{
  "d_model": 64,
  "n_head": 1,
  "vocab_size": 4096,
  "activation": "tanh_gelu",
  "final_lr_fraction": 0.0,
  "batch_tokens": 32768,
  "steps": 3968
}
Each number is 500 + 40 x the weight over its row's rms, rounded and kept within 0 to 999. Layers, rows and columns count from 0. Numbers have three digits each. The size before them is the row's rms in percent of the matrix's.

# q: layer 8 attention query, 64x64, rms 0.151, rows 0-63, columns 0-31
# k: layer 8 attention key, 64x64, rms 0.154, rows 0-63, columns 0-31
# v: layer 8 attention value, 64x64, rms 0.134, rows 0-63, columns 0-31
# o: layer 8 attention output (transposed), 64x64, rms 0.0941, rows 0-63, columns 0-31
# up: layer 8 MLP up, 256x64, rms 0.118, rows 0-51, columns 0-31
# down: layer 8 MLP down (transposed), 256x64, rms 0.158, rows 0-51, columns 0-31
q0 084:552536504512558455487506415505482530496488461451494594473485446443544518436543501482432498487425
k0 087:477563498511543548523433408493476483477482544534464570548547501506528523500478503480568496488521
q1 092:555485568518442443488480464480486522512478542590448500515512486513523547455487512473522570553472
k1 083:515455533461525442483566502436511512479550555463480518463535590462450554448490473460538545576539
q2 090:511523523580449574469473491568480504482494532498485472489507510482480480599470553556547534524451
k2 089:541479551527539510480524486557517490515520492535470515437486493586499498485484587547531555512429
q3 102:556449529453533423527545502523454374466488460454519434516496489430502490469477615449452492509509
k3 107:471467459511469550513422473438467465517499496486537583440503461420469471487475501524502489574564
q4 086:542539603440479472494470547467506509500498500546520477518474525506513496504509473476512502568535
k4 078:540511575454484545466511615571526507510526485503536475504516524510557457551479486497489564576555
q5 114:580481520479472463540423573479503486477501530534560484510552509550469519489488521499471596487520
k5 123:481489493469508454494501512518475422507554487454556530518486560435489538511591479471536511551560
q6 098:501471518510469420502476529456470495396532489585493506470547469555497506480477566502434571534492
k6 098:452485472479492497515546485439528565474569470475510535440452505496529471462547524531517553546522
q7 113:461513527539532458474562471447453559562416464446507520508501550490483493552595496460486574448489
k7 101:438523467550508483517415463417512530517453574411510482530520522488478470595474521522507476484481
q8 099:519528440530536474438522492503500548445469458498456452460553490491455491491511530441507508566516
k8 093:456538442506520524451528416464475546491453501490480522458484468487496477484513481518542479514492
q9 115:472558511551457545496495561536469559473521521491481522477482583536449479473539519536504516478478
k9 119:537549494563488480476518575529520563433475516563549545515515515515498483504538511461466529500464
q10 100:503496551513503439570453514491529457411503510571517473436526498577498493480454557491521501497493
k10 102:531457531482420463556501528496489458502540485476521549504466562516474541459521508488511524588549
q11 112:487555536533520452526560458446501441470441485514430559457531514533520485503441555496515520510431
k11 118:561530561475530464528446499485478479485499520549430557454461500536539504421420492485465504521481
q12 081:581514502517484500536467511505538501431530496543514538501523559398538522442539504585592446502481
k12 078:557444479507561471542487513515510500465568454544604482491474539498504514522491501464515464545584
q13 100:549489531485420421516507523566528439469491519582471485548425467556546499499491494483488450548467
k13 103:498531482462464507538576599507522458438508490540555524488524485502448570465511488482503556562546
q14 103:462458522487490519481483530545465471545468546410535480534466578481444498535539505492517506497534
k14 106:499513505571531493505437490497512534529473497517507492450480504470480444548423542532444539419463
q15 100:536446496543515491524490613474553448453600555535512487536521486484498504545500531549485490467485
k15 092:508471468440483529471525567539549435472553419528566516494473464494467502526503539512497554518505
q16 093:493520483552574487471494582525557552505504552457514534559551532518575438507530488503484547468432
k16 091:537520458500537533538473504517422452443492486452571497476494545490506457495463485565509483485413
q17 109:492522472468533430521473575541488429473549513563470546549461495516563581478441465463500566496508
k17 106:475559511466489475487504501544525464501504491561550499543524491545543568452567423510458495513546
q18 079:472504523452458504516503521465523502496537576550480496531504552559438536527539456485454514540526
k18 085:380460487455481461466526525518567513476527492517506522553428458487494483547480403414481517494484
q19 101:554498529474485520537513542525470429483512392589543496473462484514524451495481482421566530499493
k19 099:522523495484475479458501551522442477510486450551509517388552480454573514508488488515520531589538
q20 103:446522466505579471511471440428434476582520579470425532494512505447501479502504602455479496465498
k20 105:538553471479556568510449531471452507533474497426450563461506508541486509501463480475496529433570
q21 102:458436497541523557560488489489461461474487481393523459499553454466442506607523496440510449496466
k21 099:538488543479481481532407423488466482512519511457452516477422442481495535543465529502508485467429
q22 107:536498474456470538488499505486454558459595530497537464463525510459462522440447551455485592488504
k22 116:533467432448435488470559533445468473522480554506548490507496555500482521455579450491477508488574
q23 103:467519390450466432476484464526514454470556491542474473512466470508523509487533487506548454532535
k23 091:502496483518538505462548539557510524495493431530541516510522525499522513544488549569526469448490
q24 105:540465499535442535397507535484484529556441511416448488492535478517418439507532473497516518475559
k24 106:488506480561553462516476481442548554477432497435500521533514575513512466524537527554527522451447
q25 079:508532420535455491499474522573427475548460546501440512542429446545460521465429483457508542513438
k25 089:510538578516497555525497563509510430512522524517504507480549520545464554509511414470482554512516
q26 089:462552445550497588422514433542514524447511510447511535516535511408523513496549458551463460488533
k26 093:539463478462526548462538525527502532413458554463506496521551472545511426518521571489513494475496
q27 107:450474516512487530485459451476520531561525422451451464522513423427482435532530527510495419447511
k27 113:501474463495581524516433438491517548538527486464447458524477450490527489527403514507492458458470
q28 095:458471520425518493534446542468473482408507537484479473478521514365519504519469478475479538455456
k28 094:546528489412451506513482425475500446498582508468555454495471485470501508505527506538512521529532
q29 099:512511514494462565474486559495530488535471525526482504453496460538494452510495484492488524465473
k29 099:458529513499525526491474563505520547479452423491458508499521484506528432479571525501567536464464
q30 085:419545480514492496377533489509507498544531469501491469531468472570502574446543532524468533436480
k30 090:401479489522588515464462551500539560496458462501471476507568457536530454517473514477420493488512
q31 113:465478463590462536506560557505530579548446537477465506495576478477500410508492432547506503478489
k31 116:556555516546492518570622539504523550439523498459507505512501534548509474474486521506499472512454
q32 106:544481417531508490510504481522454450410441574484479506519475540472473505476469525410494512474468
k32 110:548561504438490505508428523469409407491495490427502520501502551451452580447542494455451493491501
q33 092:516447499600528496488500478467557508526503498483454491530534514477466506467542539482514415531534
k33 092:484458552502538491586480577460476538459483466440523509499536520449457501536520525495547446526522
q34 089:483477449480477520460487427498512534426417494472455568454498489480508519525432488493432490450555
k34 086:543529467555489498478496446486470559533524528465430500547478503539563498442499552491475505452410
q35 100:489493528437490507474541494529465481467388549428531507500516505452527547466531495478500513553455
k35 092:524413503468440494562500470479486431504428541463477474389444501457515519496499537492539563534501
q36 090:473484505464514553447406484506471607513522439496512518489503515520489478514449545500498616473479
k36 084:525529442409542457498520522558465507533537552518515457492533573518522499467492478488470444468454
q37 110:497493563497447552494456553490538560550390509454521503511512512479468488509544406478567460491498
k37 110:514470538535462449512471472524513545471493490504518468517461511493490493543507481507513509483440
q38 113:505500466570403510530528565493528459448533510542520520510539535542477542492452521582511503507490
k38 115:555490595500472490459541531475532452470513470472545554482527471524441451528550522554493551592499
q39 130:579515545470536505521508466518480509516527520488508465440549504520504530464395526487466526526471
k39 128:560505468486477433507547490465478435528463540543485499491543499528464546425538504486514559527556
q40 112:491537490478552590491507493533498467585451463498481510559629534462471512539488410550437434501511
k40 122:508479512462545449567556499494473537557474508472535435536562440559467419559490444564507475520472
q41 105:513499514467453517451512498527474494505537484527491543510462541533497561527481496450521518467492
k41 110:517500520487460445461460572474543460518412527570486539495530489585536561430545481508497544505463
q42 095:484540456426515518534470482460505497532589454533505491491499532444502509535503502486452475453475
k42 097:432541530431491467474483443484473527586542521521494488602455482480570539523495436512572444472536
q43 115:450523489406486486494461532608494452469501499544555516552477500573546529504548511459493549493475
k43 100:421448418489477409549452499586458462502509491505562489463528504493533501540492536502503565496508
q44 103:623505507427493463548440526506502461417483437488515452526518419459489482552536539458525529521435
k44 097:443504485398532536460450484503497433459535469537541567449486483427523518527465468519528499576489
q45 076:491437412497540562488541492515449522513537493517592467505532469433512486531504478544520462481515
k45 087:558489472467450530504571519482472528533484477462463471473519479470441485539547534470466423503537
q46 078:454466516433584521489458526385513470527446479452454532508490488475468467566557522477501485454495
k46 084:487548487438529489534412481496501507501544443450461456479468474405471483589504468492488463494489
q47 098:449497511429511529497503420531465492570534465496454510458454470531525459489418474500571491556511
k47 088:566543494551482501464491434522484478559524497559424535438519487515498452482453464518539451444487
q48 124:449476530477519585453441539418493516534509550481517468583572518572518465516554445576494481470514
k48 122:492444476507514461527470516519561535464528503481595460522444486575549465535537469502470499483451
q49 114:507527504485452387559449552476531470433528476612524506510469506565518498496486539473499546529459
k49 118:445508520449463487468521560537496467461562503538583561473462506529512571477518446494496564536495
q50 093:524546481367454495349498505536531559508514466497475513462457483514512481509497554514522510490546
k50 089:474514441531513461543498530480581510506425490497447471492506542536497500427574485514506543488598
q51 101:519505516385489520490495553537543520573492531486493495506547514481496477537495549447452540429531
k51 096:523593433426513446519505523504526477509436478480471506576538511473492501453471498518463548481497
q52 090:573536570495486488498543446512496487471614531483551473512528456506534491491500483505511563595506
k52 079:473467513551554483453569471457418448466469494487525526487515521434586464528524497496503545557472
q53 096:455445605482484483494463486535494524570499568437448487466528452478500526413504441471489592535489
k53 090:463463554474518478555516415537542488417523549512520525522532541469530446457533467539553487496484
q54 092:504460463552584434539468480456497534493434538461508449469503582462539526484458570419480506480440
k54 088:475509478459550570453468449467451440562482513437505487472437510469439530457460461458486415476506
q55 081:469468504505474487459522558481528515492530548518549603517451569494533523459521488472553535535481
k55 084:545513554472500459530520511516498490476509543548526502482501577485496548512564505524507580443493
q56 103:569474467531521452523551505492485521477446522568426496489526528485502450504396517432441490522395
k56 112:553576512405434501475524477466454450525506509555487542529479523517467546420433476481512516529463
q57 090:461550520432490486493483526470554518573461478549411557506554502488489429485479472511482417547551
k57 095:499495542489529511469510468500493560503488491479515519558530460547560415484440415581542548521449
q58 090:490439495465451531465516495522467443444509450450487483535511417401470577451513477464463457493523
k58 092:457386491484513493489436411488532521550513514502489469505492438429536449549490529512535514519542
q59 105:478488446505484438549536465504505491451591472534540458500485474525474517468513431547462446486519
k59 102:501486523526469567538525502475525521477558522522542516536516445495507504545545502541461476549523
q60 103:505450449528534598517456473514496497559526478489474550487517481473385543535536541566495461458541
k60 095:478434534526552519495448478506476535521555485446486532525571500502468483548503464580553480490497
q61 095:426459435489462520484527547496543551563514547502451476453515551525504540528563488515593487459518
k61 090:479479512525474482513474516506587558523501431499482506435443479497495440537491508507509425482485
q62 113:559523465475521447561456499474525469456604511477504445511525432487502579455477615496479537495487
k62 122:441468479419473482467498477502514440478543501569523549481460465463505576482495478473486531523534
q63 101:475455464550546418454511533521483466460506524574499485503444487582584511462516522491561541542540
k63 104:439477458553473498538534513522522504497519456484539473459463575489479559465610505476506420502577
v0 097:507487563535493445511444527462552509473512475470490438543553473554519458521510489468440520541547
o0 107:506478478475520521493497510514483449468553494522525523426503512485456597430485510471469507469455
v1 111:541549450509530534443484557478485511468522520497503430497504391511514503539498478584481488547442
o1 106:435543487508497459529490479499478436491502540510491527568472527439473560509483595386475549514531
v2 094:514542432490541465560512514501522514443451495522479510494542441466524479516553467562537574496481
o2 103:523532481539532576519485472456469502541523489461568541478530537440478528492469540468458461459505
v3 098:521540499557516511644454489531508498478460517530513440489487451475485526486466503497527425466544
o3 089:520489466513475593483523511422485511535503505414468550519458507472519446458555498507510452460496
v4 109:411494555506518438538512439532542458524532488516542495530481493454574607513525507488504505476528
o4 104:482503456548469529424550483514493563484469450457533510463512433549449400499478517510552518459437
v5 101:494490461431477534505541466534520432483479533504512517435496525472494451517478480500518555455534
o5 109:536528509515567541515489433491530600500529480501501528524544458479563460543484474515495461511435
v6 089:453454467585497428518456485450489551614537498542496523515518525508564496444518450483490548498452
o6 101:499478575472474502457543509511461467489454462468519495437481499511472491466523542510493492566600
v7 099:539518438557583473484500481446466545524470416498481484482522452490397532473524480533533533563477
o7 088:452474511505507496466450521526491474485541562484520543475426510515497513413477501486461463469493
v8 116:506541504459526459485477480450496508471408551561556538467506527533597455506490443483616511476487
o8 123:409471442509523548450543462590551536527546498459464473496519454463445578527538502503491523542592
v9 085:554513461579554429476438577524488517499524509570529515489509474526398477557480473475458463514498
o9 084:434450499478523528529476506475526510437478539469502489486465499558541542432549519484474475533497
v10 112:508477538487368477476540499517510502512503486510419493480499539578440493527482548529462390491537
o10 106:566525505465541458569535543555608462460537478565523511556481502536533480516515455516496568543486
v11 079:489384453450502466466501468515531437475481470517525460498472495445526550469439499514548554527493
o11 081:519497562570564455424491468399435519590463546444436469467492525478472532488548445487522497550505
v12 101:567558507576496538545503506479498521484550480474521438509538431495562530432509466459546540583471
o12 103:473482550490528530496430474501465536584445554482448516449519562479518492556465546466448521417456
v13 088:510498542516397477628585468577527479516519432477455479530473555505477527454465509438493432491511
o13 090:558508501498565539478474608516496489475536484518519560554492570534559468511538446545532530532493
v14 113:476507575507614477427529520511476518463523498503456486513478575486483486492498512508526579528549
o14 099:563497494496464491519458517515451444568502528516514513485491427472502502554421501499481477513387
v15 102:474500522483535492526474482585486560514496535501523475575517503517554548444599413545449449439481
o15 111:511463491497483491515491451460487477446440448458503464387487446510453431515504513438502535485499
v16 107:497500495480555527467562479460469555526459554470487464447482526438481539474534531514389513518534
o16 104:498486535542466484565487446490511468413512486527469532512421451532516422545438478523517423512471
v17 080:502537438475439498480479437510497492584482469479558528470450480542534482539489549521564470485538
o17 088:492517523487532529491585500536546537455453539516518494577552517475493510488551495502505526569593
v18 108:579433493496522420460469550437520475507542423569548507478514452476437492463438577480514518524553
o18 102:391432534527493481547520476483557539500513521463525469464425498576509562496492421516486503487444
v19 089:521593527541530518563485544555479543528550443484558462485510429535495543518506499514494469483489
o19 090:420431444500464450486470579517529474456458512488522522468477529537445525471542567428503526511492
v20 110:529487477464456528513568527498481498491583491479519556450545556488542461550590551488479524549509
o20 122:401491505472529491535414497528524477480510432453512428553459461562508484575427458482476450416490
v21 093:526445553534521448497490534555482486429446480502506527548532558552450514567419468453525466439513
o21 093:523469460508496490481476493462468529428558504440560466500512511456473541447555472532497463501513
v22 095:526440450464490519481502532503492581539568475505525575512548475506445459512514581503500521486502
o22 103:508497557519507496552497550531546464533471548516532511469516504507513565458460473542495535571550
v23 086:475467489503570448483476425540571492603494451506486552515490476418569460506459568481510501519506
o23 085:534485531527471555460548580527422509492498527520533501522490523499484543463463449549549520566565
v24 117:495517414547534521460531474487518564547506528544514477494537546489577529521443474522489506502481
o24 106:511520549550477477538579482532481475489456481453510455520469435442457419515492591467526511551547
v25 114:481529543458454527475552530414473522416502503511543460522522501546510449421456455485502533400440
o25 099:428493423464518469526501441528531476457540400482485567439478516472488557592547490487563455513486
v26 090:511443569440503456447518510454527485466537495484496484453510554472649421492478521466505510491503
o26 091:467495532468470541529472484552515440528536506514469508460470462456447556585486410516550467460548
v27 091:421507459498477525536524491507537504487469564583448438444523480504472521451448481472507482502499
o27 099:525490478536502501434556517524502455543480478513435592453505482473507485473536522527515487612464
v28 085:508458523527532572444502556464502552469530495536480426555506530536495455486469471486412483451564
o28 087:519485513470454456579505486452465407425534486523507504413548482460485480538512492506540469471500
v29 084:523584561473517521499487516484494497507459564429500514468524479433502446526513542518527548461518
o29 089:543469452497466544479550498495500483521546506553444532549478467404468556437437436516485474533537
v30 103:423506565522488416453466536453523573506458495511399491525553510523580473454521397467485429493497
o30 100:527485523433454540535523477493491401530565513490525464418476476504482515543466517479530522511541
v31 103:462573533481516482487492457433487556474466402521487482505482505515551485443493488550575596536472
o31 101:486465440502554539444536477528458461543497513482548545512481517492457516522500453439517448471550
v32 098:563407471498495516475502524405517555520517496536516502551557553546479521503443527487554499482549
o32 099:436485565502495430526528485559546460499566520454512443438472441486562537485482469491564486540476
v33 104:515484535564488561468468479509511548492500429535514447559524485502501545497481495498380527525438
o33 101:561474519487538479577511551475420521453494540513558499483490544493473543489539588465539497487512
v34 094:503431492507513509539520482445479528506483503510506510488542640503514520457498497490516485449516
o34 084:514468577520506562491499493554580494526547463461499465483457380478509376497522473546479467505517
v35 103:507474478463488394464437470504544501552459461518490492554505509508513476474471551540486455512539
o35 101:530510538517513559532560506502505504436470527499591476506489533526499519450484493481519536522484
v36 095:482437440505452500480466520446504510492491485493543581435424537520502501581524479520459511458522
o36 099:475530510500513535508530508496477454481561464509556497541598466515458494427575496537495432542606
v37 084:476478549508547494530416500592470518445470474517492560534496551481526503513454412502586513506477
o37 072:598457482487469539470468493489427517577511542498550450491538479431454475469520486507458523453528
v38 102:481460465546440482500456544502506493407478478504533496558521504496487514488434418519543511455480
o38 101:533536537476544499539502469457458506561527514414463468472510512416492546507565546491492526502472
v39 073:517452510513545488470533483448486527460487409488519524559512542437520496401545467479501534479565
o39 085:540519483550495489544454507464438502548586525492523554424552572495494503502473466542554485391486
v40 090:524579543481458414449489495508533481494451485497465489466514429450553493482530540563577486539407
o40 089:493511510397485550473494451509485467526499529509464531536410506469466521473424475422503539539506
v41 126:507504433477473547551505456563517505500469455451558547463453504508495494587455548558561492517520
o41 121:537514515525536528466451529543547535464490536513524520569541519471500457435534443511490516497481
v42 135:511467523556495575566495557494485507490465465517498545479500503560438503505433485477553451462537
o42 128:440504445464472461521474477504532453478557473476506481497549503460516487507543502534425530459464
v43 100:448528460501558481375489502515509540555486381476455494485509451418464555461524531461437481590489
o43 093:502461531564480471551489532504480504482499622537479506502507478559494490504428518514529555484452
v44 094:454477520516482566490620485516419507517507484485535471523518534423416527535491520552453500494526
o44 105:530508509505481449506429516494555495446526482521475511514431507506532453548466504520521463457419
v45 124:524485467428487513452587457493519486535458451505511535464439510525451480560417538478490466475566
o45 122:510437533528451512451516554499530530473544534534542472566520491506486501485504448531524443604535
v46 092:509493397480424511578442439465446485545511513573495531476459535490541412495498509533530549520499
o46 097:459468519454514457505496476549499514528417423390522427494502468512471472541466468488466476424547
v47 102:496488469484508453433504485384515456481480559553495438489485403516485486503433486549509541486446
o47 097:436539475519483501432571399490526493505474455500469551454428489445471584495490520457472500523516
v48 084:525424456501511535563513473474484464497534524534554508499494500556476492576431556603518519476563
o48 080:491572562530494511517532461547588538463458468474594489565440496470532532556563509503435485495484
v49 119:481561447488526521462470520511446544538531438477523528512481502467470432495498464432578559518582
o49 125:485409502533515501524480503489540549572506552455472413493559420499516502565432495515463523462467
v50 088:546512489479560512485563533482557506466528468445527514472542486519534461530499541535497556457506
o50 088:518486534516459532528501534508508442538514518542542519493484485448489552502482493455501478555488
v51 103:506543442527498498537427509518511503521507415519538405526449376486508506511515514475510448539525
o51 096:463485548484538505468437515487478513481447587439467517467539523565525533467469547396461552459455
v52 098:488547466493588493505500467465446540473491452508564479442499484441571450448499508488509507509536
o52 088:444464492531468568486472508534515489560476540405483541476447503524454499529502499465494482471515
v53 117:532486480510518518429483521441497472493525529481536504470514482429521453464554489505416537541489
o53 125:495477538456453492487455457470404485490514479541447510474504536508498470418440493471491437514449
v54 130:471608469487520516566439457536472545586497470551544444543485489477525483489506484578513529476529
o54 134:500441478524482476434543590514515474476429536482487521426506536458450544466560530459500525523532
v55 097:512463541512458499568532513541495496458460566524543471438546533498538506483473473476608531439465
o55 094:472480509478530535439441458457516495514444447473408483421482484421466489500551488510414437541490
v56 089:516509542516545512495456487531448514451461519536608478491538432486579532485519485555525524535472
o56 096:480395487496495487482472445506472581463449501458498477441488558522426467490509550431505534542462
v57 104:518476507486413517481504505519492530483509611448515527487568582465554542508542441551410495459493
o57 093:549495591524498530574471471531465493447486444505461505469559473424450423481501510516485453535458
v58 093:495419533454524433455464473442539487495511568565468616468485505493528433468559525498476515474516
o58 083:453547494458462553546511449507479482528496432503508482455480458511518528507474431562507437520521
v59 092:485493546477398442429536498526471508503547471551434446536478509483476512489583529511453540521481
o59 096:513467510525602488546475551470489539463490452467493519496475454552486535544474472479529482491445
v60 092:504558476441503429485553472494517526498490481491550477499484543492536457491479471515479545466540
o60 094:483513472582463518500518510549510499416518474529537547483481519471458554493483525511503467516517
v61 086:424493507503504470528501479525473490595446453502502510562438536442481567518488437414436417488497
o61 094:573441504534465493448526560483521572505537555552497432520511472555522441444496531533504551519555
v62 101:522501562500493563470486513538473524490523451459494433472533461444444539483485550571449501544555
o62 109:502520513531522484618462543541512517480512546529499534538488515463526528563512517518503495468335
v63 094:494438593497550514472527556467491536487502514453454547483572595516496462576511512475456513455514
o63 095:516467444483471529560496539506562415497604478546581426495467414473503499488434510510497508490519
up0 095:478564522569499497437480481568450489539523548517591518506499430571474479498474516487519523481467
down0 100:498420492457548533482538475471531463485457458432486496543563545486469479473500485490590517487563
up1 089:518534496495450520543489503446438436590602517478519548479523527419493494450530525483534427468516
down1 118:487530508506505480459441566504497476474493498521538529491466512482506473575525479550429548525474
up2 066:473566434510509445498458479561477574465519480428465519530442494516524439494472462546468528443447
down2 113:507493440506529464487538549508566490428443451470453479480497484470479492517571531488513532563560
up3 096:459440525528495495500514450559500516402493532472549486510441501549442547491468555512440517490568
down3 111:460497523397487533434443497553468472582501467479435548472497471439517487586508532445453544462441
up4 122:525527473541485515441479383592456493409490516504482476526414465537489471503460498508598535494560
down4 142:564501534457580532552415530423450513540482450469505494540534534433501536490497515477500487583464
up5 085:497471487490455546504530507539551510434543537573438439525471531521476556479478479484551476552480
down5 070:435454494537483430483522557493526481512463533488545468539512515598490533461452452479586503508537
up6 095:444426552446534491495429537484562523529552550517518521450482561538506518573548560488484529504492
down6 108:474580486476489559508505442485509471491488454437514429480607424438515489481469504483503509527442
up7 114:496526476493547469460546496441519581539547490480606478516453533543452545481486468503558476441405
down7 077:509485545494469471484498542536453485500452425454483550536454505536501567475493434466537477475472
up8 091:548520550551388565439535477504441434510552561463506525590460510509483489514451450482457548466516
down8 100:535516469536501533561519506438493548486432541542436523443574484521465428571508470447587510499522
up9 116:476533490488457502568454501490459512475503469497443484527525567440572507472501487448499517489450
down9 082:510505558459469452512486485526494446483477442519469500524457463517556501493479458369469504541501
up10 111:476470412526518542508447496475489486479516489532543516588422494589554441435497478507538503549561
down10 143:501510487521481451512512540489482537578544503491438508468524505517522617537462505527453535406497
up11 092:493484483563552451506427460571559432502490510524490496440459554500524565513502495506473518512461
down11 117:523505508410569503547483480495557491421531471440562450490516468436516474535511517531434519458531
up12 121:519529429475470508470447432433420491445536484466503429560502476527531523549458525467535497516476
down12 140:504500535443500376534494443512580453531507539559498468520563465471441445496517504520538466532491
up13 125:467501418491470574502481515583574469462476509456461510472553488585478474483505469440472455489507
down13 084:550541593483507519468474495522500505471482479492485561484468498562565536507530474390509481545470
up14 088:483536440533450550517511414479459501506494408522434542519491463448549536522508467575464444464487
down14 104:524513501543502468538466534462567479535468545534500495521521474547515556534409498552454519451508
up15 106:466505451540534494455580431489460460510519477453467564462472464457458503506528571448489484452531
down15 114:531554513423515510513514471520488483492540540583530472477509520526564520503490499494532548470467
up16 089:502549560539462504504425492489462483414495473568455520440527470501502502519503524529463478516487
down16 073:561502579467558468443545516537529448489525508466489471475510445521473513434440513481469468501474
up17 118:451498468423562537530502492587488513482521516540558478544570513553464496520466483491494415499480
down17 074:472508546477429491449480484511454489497453492527480568486486507559530522490436513455535454504426
up18 117:519471531544480474467502529514507478502513553431526512428454515421402465509525541480540454488497
down18 131:513515502518491515470508388527456446516505535513439422513520485475456510468435482441439522531444
up19 100:543535514513509508483572369538544525491509519498418522431520521430441507540472537477489460525489
down19 120:435509516487481551509470492513568590548427525546528520455496544454455563551484499434567431507503
up20 087:520536465473575517539487520507396535523505506594459510472529402490475533520512503491514538481521
down20 072:456481564550466548431554509515497479483496441485525417556442454541507471510526460494542470428535
up21 103:510411557479537522465490463556479470518499509532496456485451409524502488499432517595483476496500
down21 087:449457578475463454524458547521484504535456523514454526495478479520505493543508590404447479425495
up22 084:464477529523471534515500501549482535525535461524498516554571456474433558542453517492497474539526
down22 087:469476441596499441556649515478542491507501515518455511502510531519495510494489454520488501474534
up23 102:489498531523482493441545479525440456557570484460482473457428527537533494510494546465496465520577
down23 117:536494487470497477533535478570499553496516427478443464500501477504436509527486592459445507478480
up24 079:524525450497509468413423481503507538501584560483464507463402460540511422534508452471578549486542
down24 098:477438466529462495491515484476549470419481482461510473479574554557483536485440448515518528525489
up25 090:545448518453495512441525428476509455496512417486554556409550410531482531468453482481544475491449
down25 087:541513531549530527520423513452489539466459491443526546522462524607481472480548487514597525456474
up26 102:523507509603433595486532433512509451438436546505518511547463509538450539490403492530545513475439
down26 098:446459506493474505420450467505511503497537524552563477507464485515539437510523520555410480483512
up27 088:541471479495499579535465493552549470505508517530434538452504450462496535555515560526545563459454
down27 076:460514479504493464483576460473465540433468479490463513459472479557533484462487502507505454409406
up28 079:468511551516437543488517487470478464520525523535491427471445476425496509581499495460484546446502
down28 096:440540447527478403492580535466532518512462495499476517470506474548466493498508495519478541501488
up29 092:582536530504540565512416448554572537474581496495471519457438499478544496489506483488542521473555
down29 102:475574473566471471470616529489492475541449522458520485495459477525512531466560513527507544517550
up30 093:505542552523491477485529503417507563475478601495429557546470437426494520503475475501471526494544
down30 094:569428440562506499515504579509417503507492499467509570557525563536492530455437477489541466445498
up31 115:499478401557531406507572513459530474447522495568567491464459535468534538516446464533479509455468
down31 119:468514503526425520545450558450473466435465468576551573502460483553479507466458481510466481474490
up32 085:514467479560466481491524522524547518478512543521476601538518397505563427434486480548471464533561
down32 095:512520549500472446479500565558560442499510507459562517470545455514515558556555527525534536519560
up33 097:472431520412528534478483404549479448518568442544581438513466487493495521516461516490558462480494
down33 112:438533522481443547546522447501500494493537476539520511426493487482461537542500591486564495515494
up34 094:474459496555429496489443455535398474431427537462473537497521499480463499500477571507477546552572
down34 116:441538533563471533463560489471574472538525508541526518492467483531463431534490448567584468507449
up35 075:416442467513501540467533489480497555551477564587414569518473515483482457470476488460528462533510
down35 092:451493459555481493508476452401503517444444510509505541464503514476483517568537524496543490509455
up36 093:432590441568526454499529499548504470488504491515502532500497506496483584446368484517496517490538
down36 092:483454421591528471461542568416517527482403524523483502467553501460495543458492538505522491443555
up37 098:509555443517477563544489538467425475502494499539517430588495522488466462569477520470458503561489
down37 078:542492537495459443454560497533426444499482480518525508562468497514556487544523506400528511500504
up38 107:477522498473559488475514458566478560526526493491576547481446522500501454566523487502431578485430
down38 106:479525531416464565562442540520473494467528486513522433514465497535479414455495480515510458423514
up39 107:436550518448482572438522457512473515506532505442527481509530473439477510468550435602478467441543
down39 111:490459492520501489545491417482554469570540533499498466410471488522463485505410524521519507547481
up40 099:470500419565429549461498484532465415465531529439494497519487473525440469437456535567529543501477
down40 113:493509546518480503518541508471549530539532494526565509535530553443490504604626558532561454514524
up41 097:514522434496457533554509548487544492462530563455456470549482509428525540513512471423475543504501
down41 081:483506598454437425467441610535516433519489508524509476510453470526530541540485469423453505521479
up42 102:504529487562469508506470501489576485508482480452470498458476494536558416415497504572467490553520
down42 070:478543577472440442507455501543499417491467436533486507468500459540558491487539471462467501520516
up43 095:495489395530557506522469525564457447561504501530583485487485593491448406515453519490467493537477
down43 093:471548447548505496492527540546527503415463513520443501498430480537593492535552574443440470478479
up44 101:558585501515496531514476458401457492477510467490564546503520533386455497493512525475488481487527
down44 082:535522589509500441465463427453522514528500478508513507539509504539559553473483505417460514502514
up45 103:421488499465555473492466489483369555468502526493422475481550524478486516534526488536470555585533
down45 078:555518488476510419479479439526382488494424521508484564524494473449520571473492482475519475493502
up46 105:571489579526481484474476450465525521499537487444507522477502438565467446480534502496443451493444
down46 114:499496447560529463509434544517471506525466525429474493414516516452470495544454556515481533516470
up47 120:498485483456478453494545450499537523488522535504599504528476527491459539533440521492505511480556
down47 079:507463637474457431455449470535504478493501453524526514524466478498550523534525503417504502447540
up48 089:491518566467537472464502494460461487460554449553532522482467558525498523480438451542576461535434
down48 083:493551567478472520491500506552473445476556456538494537477503539517473565575514497514489500467496
up49 089:573474478445480586467467431453537456472561487476484499456455552492551474478488563542586483545587
down49 097:482453475481514459515534494545517501493468588460473498454526574526468547435454494534533498512512
up50 085:472451522540494533524418506525514461430544464527477507493475478471433530441462544515464545504533
down50 100:443575480492514479485531488474457493500481479445485486507529481542557545509536424511455495494538
up51 083:536593565514496515593494467519497501512523525499558591438483520493471473438488475481499525473534
down51 081:455483496520486496527532472481480480469414565441499488533511507569536501536493417543439497526441